From a checkpoint of a small transformer trained on Wikipedia: vocabulary 8192, 89.3M parameters.
Each number is 128 + 32 x the weight over its row's rms, rounded and kept within 0 to 255. Layers, rows and columns count from 0. Numbers have three digits each. The size before them is the row's rms in percent of the matrix's.

# layer 2 MLP gate, 1920x832, rms 0.0272, rows 1681-1780, columns 64-127
100:108154153149110163132133173105132103015056068155137118124133142154093037130141150141087142106114107136121133101124078087182138110154177074165112199091136090183140142153091134088129110147102099
100:162149173098161187106115138080088113076135076168175130156140087069111122138135144120147140136140131125089148193088163170122077098145108120149096165106077160121152125154122123100127096132158119
102:112116118134111169116158160129190107111183139137148145094178157159147148125142136104156110125085139194139130076119117154156118042124147129095089149158096151076154087148121099054119120142153124
098:121160162144108122156113138130107099078073110143152070157180104169157080115135176151130152114129089171110104054115136154144112118067117160139107171135167038133111164128161136087181136117124158
097:120169133153124127128118152149154116146131141101129128103175139124111154140146065099094103083073152104069134098133127151164118123069142085089145147141135088087102121092103132102097057063191109
106:126114130167090053157146147103122158113131161098117156121133139097111086129152117166112114106133126093133139126086201108122073130104112169112086115186106103151106165086163071100078142128129129
100:101189147124143152182119138114132185180169156145129157113158168109098115206139106181118127127107132128155182163091149156159160144096126177162113106127170150082084079067134088136100127089147112
097:125111116064196095104182141125133161115145115201104118152146092123104130098054205125160112102064167138163116174127111151079103133097146101156129090107090069158117114075138108135140112159107174
101:122146119130127154191155153129112122116182090188223164172169131167051111135102146099130157128108128160126117099112130183101152158087117203124133125147117108129130115118135101120111101081169104
103:080177116134177173097152151140073147067104118115127155063104073125115180086084111179094142141101124152142133114057138146165160088083133136119153173123119102109117106101113116097134075068122119
100:156164108094139097154150138107164117117131138145112077071169156097121148160129098087190169128112110180096113148078157139115090166153085133156122145148135127079125113124089166164147094084129144
096:121216092120091152085081067165195143120166147122181140120153123167111113151176129079158157136067137184120128131084094137093177156183125106131124063152075133092098098163168125125144116085114158
096:128090138143129120156157125131099168113108110119058201103040106126131132128141120162116115114137119109106108169103099148169152124103135096162140133151093092099093106120147068140160116067123186
091:161134138175128120089160078161132110116132133145140166105199165121100093154087081170148127167123168147109156149108130117113141138088109085136124175106109086089118094172157150101141123121155112
098:132130162105119190168144097131130178113060096083144101159124139118137099170137075161090173153126098129099164132144139094153068113062125136066100090091144157151121152130072131124148111140131166
095:134151161111132096096163121127091119126106129139125123098177132140078144089102111094090123107135077111117195109066142112170148122083152116156176118134073157105087161151141155087087123139108105
097:163123156153105084154091141118148149102073118114129129150163092176130102102164140091103107162106170115176117112109101099147080145128193130121176073134117147132063165163116101128155162115068157
096:113103192187099090111137095045136179126190158100135131111125150174105112115118091157112122116114086131126198038078091090132122113091143118103135136140142085072131135161165070108166148136087148
101:120135164136125123074106171137079137082100131119082125118137084129148093132099105102161136142130131148106132164107169123065101117137133130110160131147073115113127092127209041084141117102123121
096:111130127187191076088158124154141133134123151121129139138170137173131142107139087132079141123088126104098127117115125162129136164084158112129053155105142159105137124088143176095140091131118109
101:134079137129146118111145167176115096143126065141124143181176136206144110111100113134063180144065085143160127130153116093162173092084130142149162097164118092146164168118173118117133166098076119
104:125128120043104167134081145123126100170111105093111165128120132148063126174168126091151145129137139176161134118121127156166145136156117143183149121130173126108068106130166153102121146140142107
096:076162129145142119154146130143143094060109088128169079081107086184147203169194089187088159143100154141144106116119164151174100098104116187128124113113163141131053098130128094137165176128163153
094:174119077161134180161139132108143132146116147139140140109176063068098148082062143120130110115104101127147138136128151178161126130106087101112179090227042201172123109128136162109095145080148147
096:094112146157122104153168125159062121123099118136139111133221132136075145110111145082096140131078024110151209114039148136157154139184118132123125113114086093114105179134102192101083152159131120
098:136160092112143081178131135161132150077149165101084084076081112148113120099152136156136122105063134109112138098099119110144138153188124098139135120148103143143091132176141123153107137115100106
103:103203139135097152169169110146099132160078191132116091112159112133139142133144110105156154105069092164102102100154118154164094149142106184175107100143109176141091074032156191110158079085123179
103:131123076179138083140113191093104092086125115094113162131135161064108180068094087138103162118131151124163114134097113153140139117064096119128112124141125134168183103145164140062146084071175176
096:174175107154112139105113112124111103000141118130124104076121153114113119099135108184157153129102129106175125115149145143165153121112165107094128128145088150117077115187181051132173146081132083
101:156125113124104079147138097129127147129118126095113095107108129132088126114146124131138120111067140071125162102149095155100107136117168132164130138140134137133142151200159129107150085160119136
096:093111161123154096158166125124094105152102124140136178132167087154153150141130132113134152149188103145114153116082159098176087162100115144128104162139079131171122098164200107093157086072087134
100:082103171189148179140161171068148182109108145143159166169138138165140116143140111187108154100150082168111129107121117076121151146114077098138122208144100118180067162124153159123095137098084152
094:123166189181156114118165128175095122063113122192126117118113141119105155109129130120166102106136204132162131183091142101137136114080123115049135129081095097112155114124140113098140101124115152
122:131134199065122074090148118122162170100191167137133119127100132084093149082106147114108099128162112053116166141159103104171089190136132142090132152160093114148090121133093127082144144114120117
098:091135093078095155200155143159194094124091134144167190157129124164136144089113163113137186191118174181152112121102174111144111116116141122148110131162144141127117113163054131127116113136104074
094:135121103163133167084166126154129107175126142109144113082139090109094146134112113090124176196133117104162169191089100104188212167150155111080090148105146117123126099084076215147157141129129145
098:160153160118131129159118115151158058101171148109132138163189030117171148102126114092089124083149091149150103136130104066165149128074189110153101132128118162135107107128142157074124143119175111
104:178154103145122095067130126117139086074126140132074109167132097171112115121149099104105141153064129073125126103111107083153171158102112175084160070135064146113133133143149168144097166155164145
099:158131088070114087176153105104106083159090105140112152183129154113163142072148169086089122128081143159124174118129109161149180105047111061158145115154136114054071148116193124062136106034133134
117:075123087106075165092118091088122137098147107163130152193131115121135104098091077188136110150127111175207107039136057123154079158171123073164160121144141135093154141042148148091101090083197125
095:113176094106184095119139152124150139124173137153158100080117112115142092108159121099142123157109166137142112104150151127182150147110145156101090125153148133103130161168124123151130143132169126
100:064182164153131122123185094083144135064182102174157100068136096134090120170166081119135121109089121098112090106110127135117112131078107069057163158129117177081172093123171116091117153082169153
098:139162145055133131213121095170106117172115151147150129114107123073162131130141142071135137155076128202090103204149199156144131139153142100161123141135120107090139082134125075099069167123154144
099:132127118092149143133082157109130087137130179159138141099152191093170186158114089183097144098127048152112116140114138138185110112100109056099100158118112124136138185164131105094134209135151172
102:160162109064126125161164149116078150122060125133159126073164095126130176129119094096127169157122140154143112136086163096139137117090154221151146176139138089192145161154100121081169121181095127
099:131126149091127082103161160157112112123099105106158136098137123122097110089111077132064084127136096131132159127044175079072078152123140123118174152114077134102110129163161138119113071096082120
096:136171141120152111112162140107119114112082090132084082141137115130121147119108114119133160178118146149073151116152150109184126160072173140110115171124110138138137093141116106097052051100135142
104:168115160131186088120121097120157144115134180112134102124205104106144128094110145122153098149116193170098170187118163169104111136093152076133118092157127128131116110121118076102131113057142168
102:136124158104202062096163117179126131111120125146111151103119032132133103068126159172100166106122123094114096122124135090093161171141073136147102165075168149097179078116118135118116151102116180
096:168187128129172142112128113149072101184139084193144019129093153147142144122093149152139127108129085148185119143111087130134108128078103143075123130126123122131097116119101167109059120108087164
104:161130115086096145178073157163098090119068102127170174167155140183094133111171107177108131174128089163063048115121126154085197092097115100124129149143175088158113122180184138120136132142124129
103:098113122137149145141086107130152109097091135096143142170151151116110144095076120145151144113122115176181144105130116136156176123126105098146174135159112139099156099112123144131111097109062125
101:110098144075137105056180121090069143080166089186111128079122120129119129101129156174153198168144096172174167161125109100129170151120129098135119094139089158092157152104098154171177121117161125
097:149083110139085155102124129091066161143106178111116102110156089130059133133065110135101137168148106101129159082114110175124136093111124101148122172144158153103182122171104127141161116124088129
103:136098097121075120150151115090165155181149057161102177081148163130136123141127130115081105120170128141124182124149145113173183114126113100205109153130135184035147099129097096085197153037099108
104:168140142116128179135161126140143136102126189154101124177080116116065098100158152101107166113108127119157100127147115155137127084105113099136130172178116098108078158099168063095095086087094176
095:107118121184159044120141139142111117102156104119147059124124152166114108111143126116065149164129093128119120053158176190085204137131114156141114078115103152148109135112138159188141139117161168
100:130211116033118146121108170125132087083132084139116191159130108134048120138158153128123139112174126172077135139102138077095156157105153147104110099145134096121160183130144091116186094106140147
095:118171094118133070184158196103151097120129066110172127174119113190104063136101120130098125162155076130146157119142153146081130129090138138102100151198175118175138172132101090120090071106072191
100:113082056140144111087120113111098131123146095095097139133114151084073144136086132074117124116110145119124115093121124068108168098148131076119133156106083101140183161167153101119145126144073145
105:082154132121095107130174163122095112066092127131110115126135172150122127124217151128133049124161116079085127145103186171143133137118114073099101203144132125113125097119118136174147167109170081
101:163174142134144098085117159114089089075118096079112078100134157094050168126122056101118169126137111118159130135135148137148171105142103094104141180142146112127117137113166118140101104086170174
095:123128116187098057126186083158083074077181118083150137162143128076141135130177164103140097131128141167133134167076124141144145108128137130121147170205128137135135115170142158089185185068165137
096:087164121082152121133172206141068118138091052099153107131172117113102154130190118091147116148102137180135187086103158113133179155132150150107114172138132135081140155163162151100122128110144168
098:154195118172089125067161161085115130098121132120152131121184145127071084134150122123153055174107142126127131109096136143103143129186082137079134114135081112082091145140162077132157142125165149
099:157081143189132152144129115142068156105120112130160080082091131128169078126160039106171087107167188097147129173095152109152197132140133144127151177152089129129118127134146191052113109071091059
103:034083118125171049202139125153122098108126096131103170117098098155070186185168154088115178141142130127121090143083132154110166129101101131088100111162099152122107092145091138136104081035180114
096:143165127104107122155074126146132171071134120124118135121181162059196105129118151057147117111149139067095152146143142198104128080185138183105136094121119146168135157145118130111162112152123117
099:098126107137126157131153176114116109090135086200150075100153085127145113127098180156156089114117144128110174124105110112127139089131121145090113123132107134061105184181198143080152153146136164
100:142118115165105145100154155094083109053083137188140140097137165126101086165160131135117173137146150134158102139113091125194184136140168136110114136120107127117056159092103142134187105125116141
098:140129134112112093151081124176137146207142147098189096114130155206129185201132074121120143131095112163154150078108168092070140150107171164180083072101067176078095178126161130157106080116137105
098:131113164119077051092163142152106059158147132138168185144163140131081161111108136146135148097092141214156107127136138107138135137157138095087060142145107149154109103087163080119144102080121144
100:143098206205099111171115165136151153095101153161077055071148059130118090172163157132125110099124116186100119089137066112141089103075144081143106074135079070127097145131090123155124189114110124
100:064176154114125095170151086124179147115154126148153129087159145143162100134073100136113138134114128214162067160133124193078151135061136117192093078118137107098084150123118140167169095135181131
100:101142105143120117144173125111117112087127133139137127090176098137119180088096110113156188126148024130196135072088181121135109117175171151096110143132111180103139099144162137155136134177114153
101:156064102125122129151159120173122130152118123122150112123166180130103062121078071126090092104147142097111178096158123148154110143061117151149153128166163139108119122073165140141112131109143107
097:107142091127127129092147129126098059130168189123141151120131101171102102108125154146110167179143095133122159099043138191124142123158141169166161116156072148070107176124099125145126179118132131
103:165126086101147178121125147179127135155127145054169116167142150142120140144051143078105125129104166065115121106148137108171152119125123119119113087128119089076079156169157156139106076150138131
104:117090152028150126169152094101064100106141122181131203157095170143137151084138111149121106128117132126147098100146131180163123147154096037115122137106132107067155154103087084140137168130095137
101:147208133140156151153162161110136141213126176153133134141151094103113164150134090114161159135073059120151178147102137161136156099129081084089115100128152130120100118112098083120122080069098129
094:126129108178096161147138181149148144090167113132182161078174092142123127176103109079211113147133174125092083112159129133100134112085100154156190074155148100178175059088163113125123103150148075
099:131160170111141151209118098092111154071101083106147106138139134178142083123171145105152155137132129143079122090127155146130095107126146148108128186121133160103088116146094126156194105113153124
096:157144092115100112138145106136150094162178154164155163124175094122170130178148134113208127119141143158139131150097105190083103162105115171195079158131114152101141189172122103089163123132124122
092:148136070131130087130197161152094101130157150113155105140124155173154186111154148164134118129122095149134123105114170102119181075110206111101147096148104110122120156136143115080100087090143135
099:120133126171141129087143109150095071122151125069130134170155155140088118125107110090127156139160128188154112087141128155123134173148118071094108098133134137148168119128119158084105093111109133
095:134117190140113132108112118181136176091087131092124151113090132131083154101106109167167133140186077115147115120117134146139154138129115100131090176170115161114142112141125137053165119138137068
101:124168162118145110094062154180133109175128131065156153106146144136092119167124111120133139153140168106103117127082121073089159115116135143095081088101086141085102099103139107074113126058153092
097:164133113163092166143171139100094076092089090130124104102157141140123156110124098155184133108183175129102105115164143129135161102128162074159113135106134144141067090164133142135131179086120110
101:129123191177141126140132105137085114150186123105156116081120178184073110159080076135114109113173121188186126094153154170134165111134092068133101172117083109139175151102136138097124130116129152
101:145144089126123116085209136118140140095110150168073126098123094128098092121029157161176105110106185137183124122131135101175072083096122113148150089123119137101146104115134099127152113088115160
100:135120100126175097114175116158185089127120196147127123126173094169140122085127119075141116157134107109081086139112061095155125096123086114107161136160170136140142087084166205096175100082166140
088:081095179141125141149150121159120147078132088120151166122135091128160161127161133175099134130167102150131086161112144117100114094069156134101116173115143141170114117099102161123123149142127198
100:093134106134162179137165137151065086090106095124193139105189131144091131097141082071128146130124109121093122091095108132102099118121123083174156128129122103076115083094159169102180112133135085
107:121113132138160046144155083085119133114175130134181091140167187149070138129133121089074182137112115154172176152135109157119152093099161123144166114117095136137065111102137106117132124121161125
103:151064186130098077101140146120111107096111140165123114155143098178111144136102116099151192113113148158078100133127137150173161157098128141116137123138115051092124124085202132135093076090148128
101:090113153197166081155183149166133118103180139147112189102118097147141118124085098125080121119091126104072099080115120116147152127064146117096087107121088125132153147147123144094159114182116110
097:079093092157125175115102146195066042103166141131137170065104125129152160101104134052134133168163206139145087146058147171094111130091140084129138150169158114118115165140180137124143176167135111
095:202152120109166057151149144129153083101108157116095106115159112174101131199111112088194099195079154153084091126166142113154140106092114113129113089139172158086138114149207147157121117099092113
100:133058111145130084150142164141118180109129149148088107094174094118113140127132141092117061142049105154144166088166140054131155149153107158145106075138098113127108101130146106134134143168093157
099:152136134147116178138140151112083144075086123168167110091082122127097197113137091114164142115072157169157102086156184128123118123083153115118067148154144139106145111177136168123138083087111172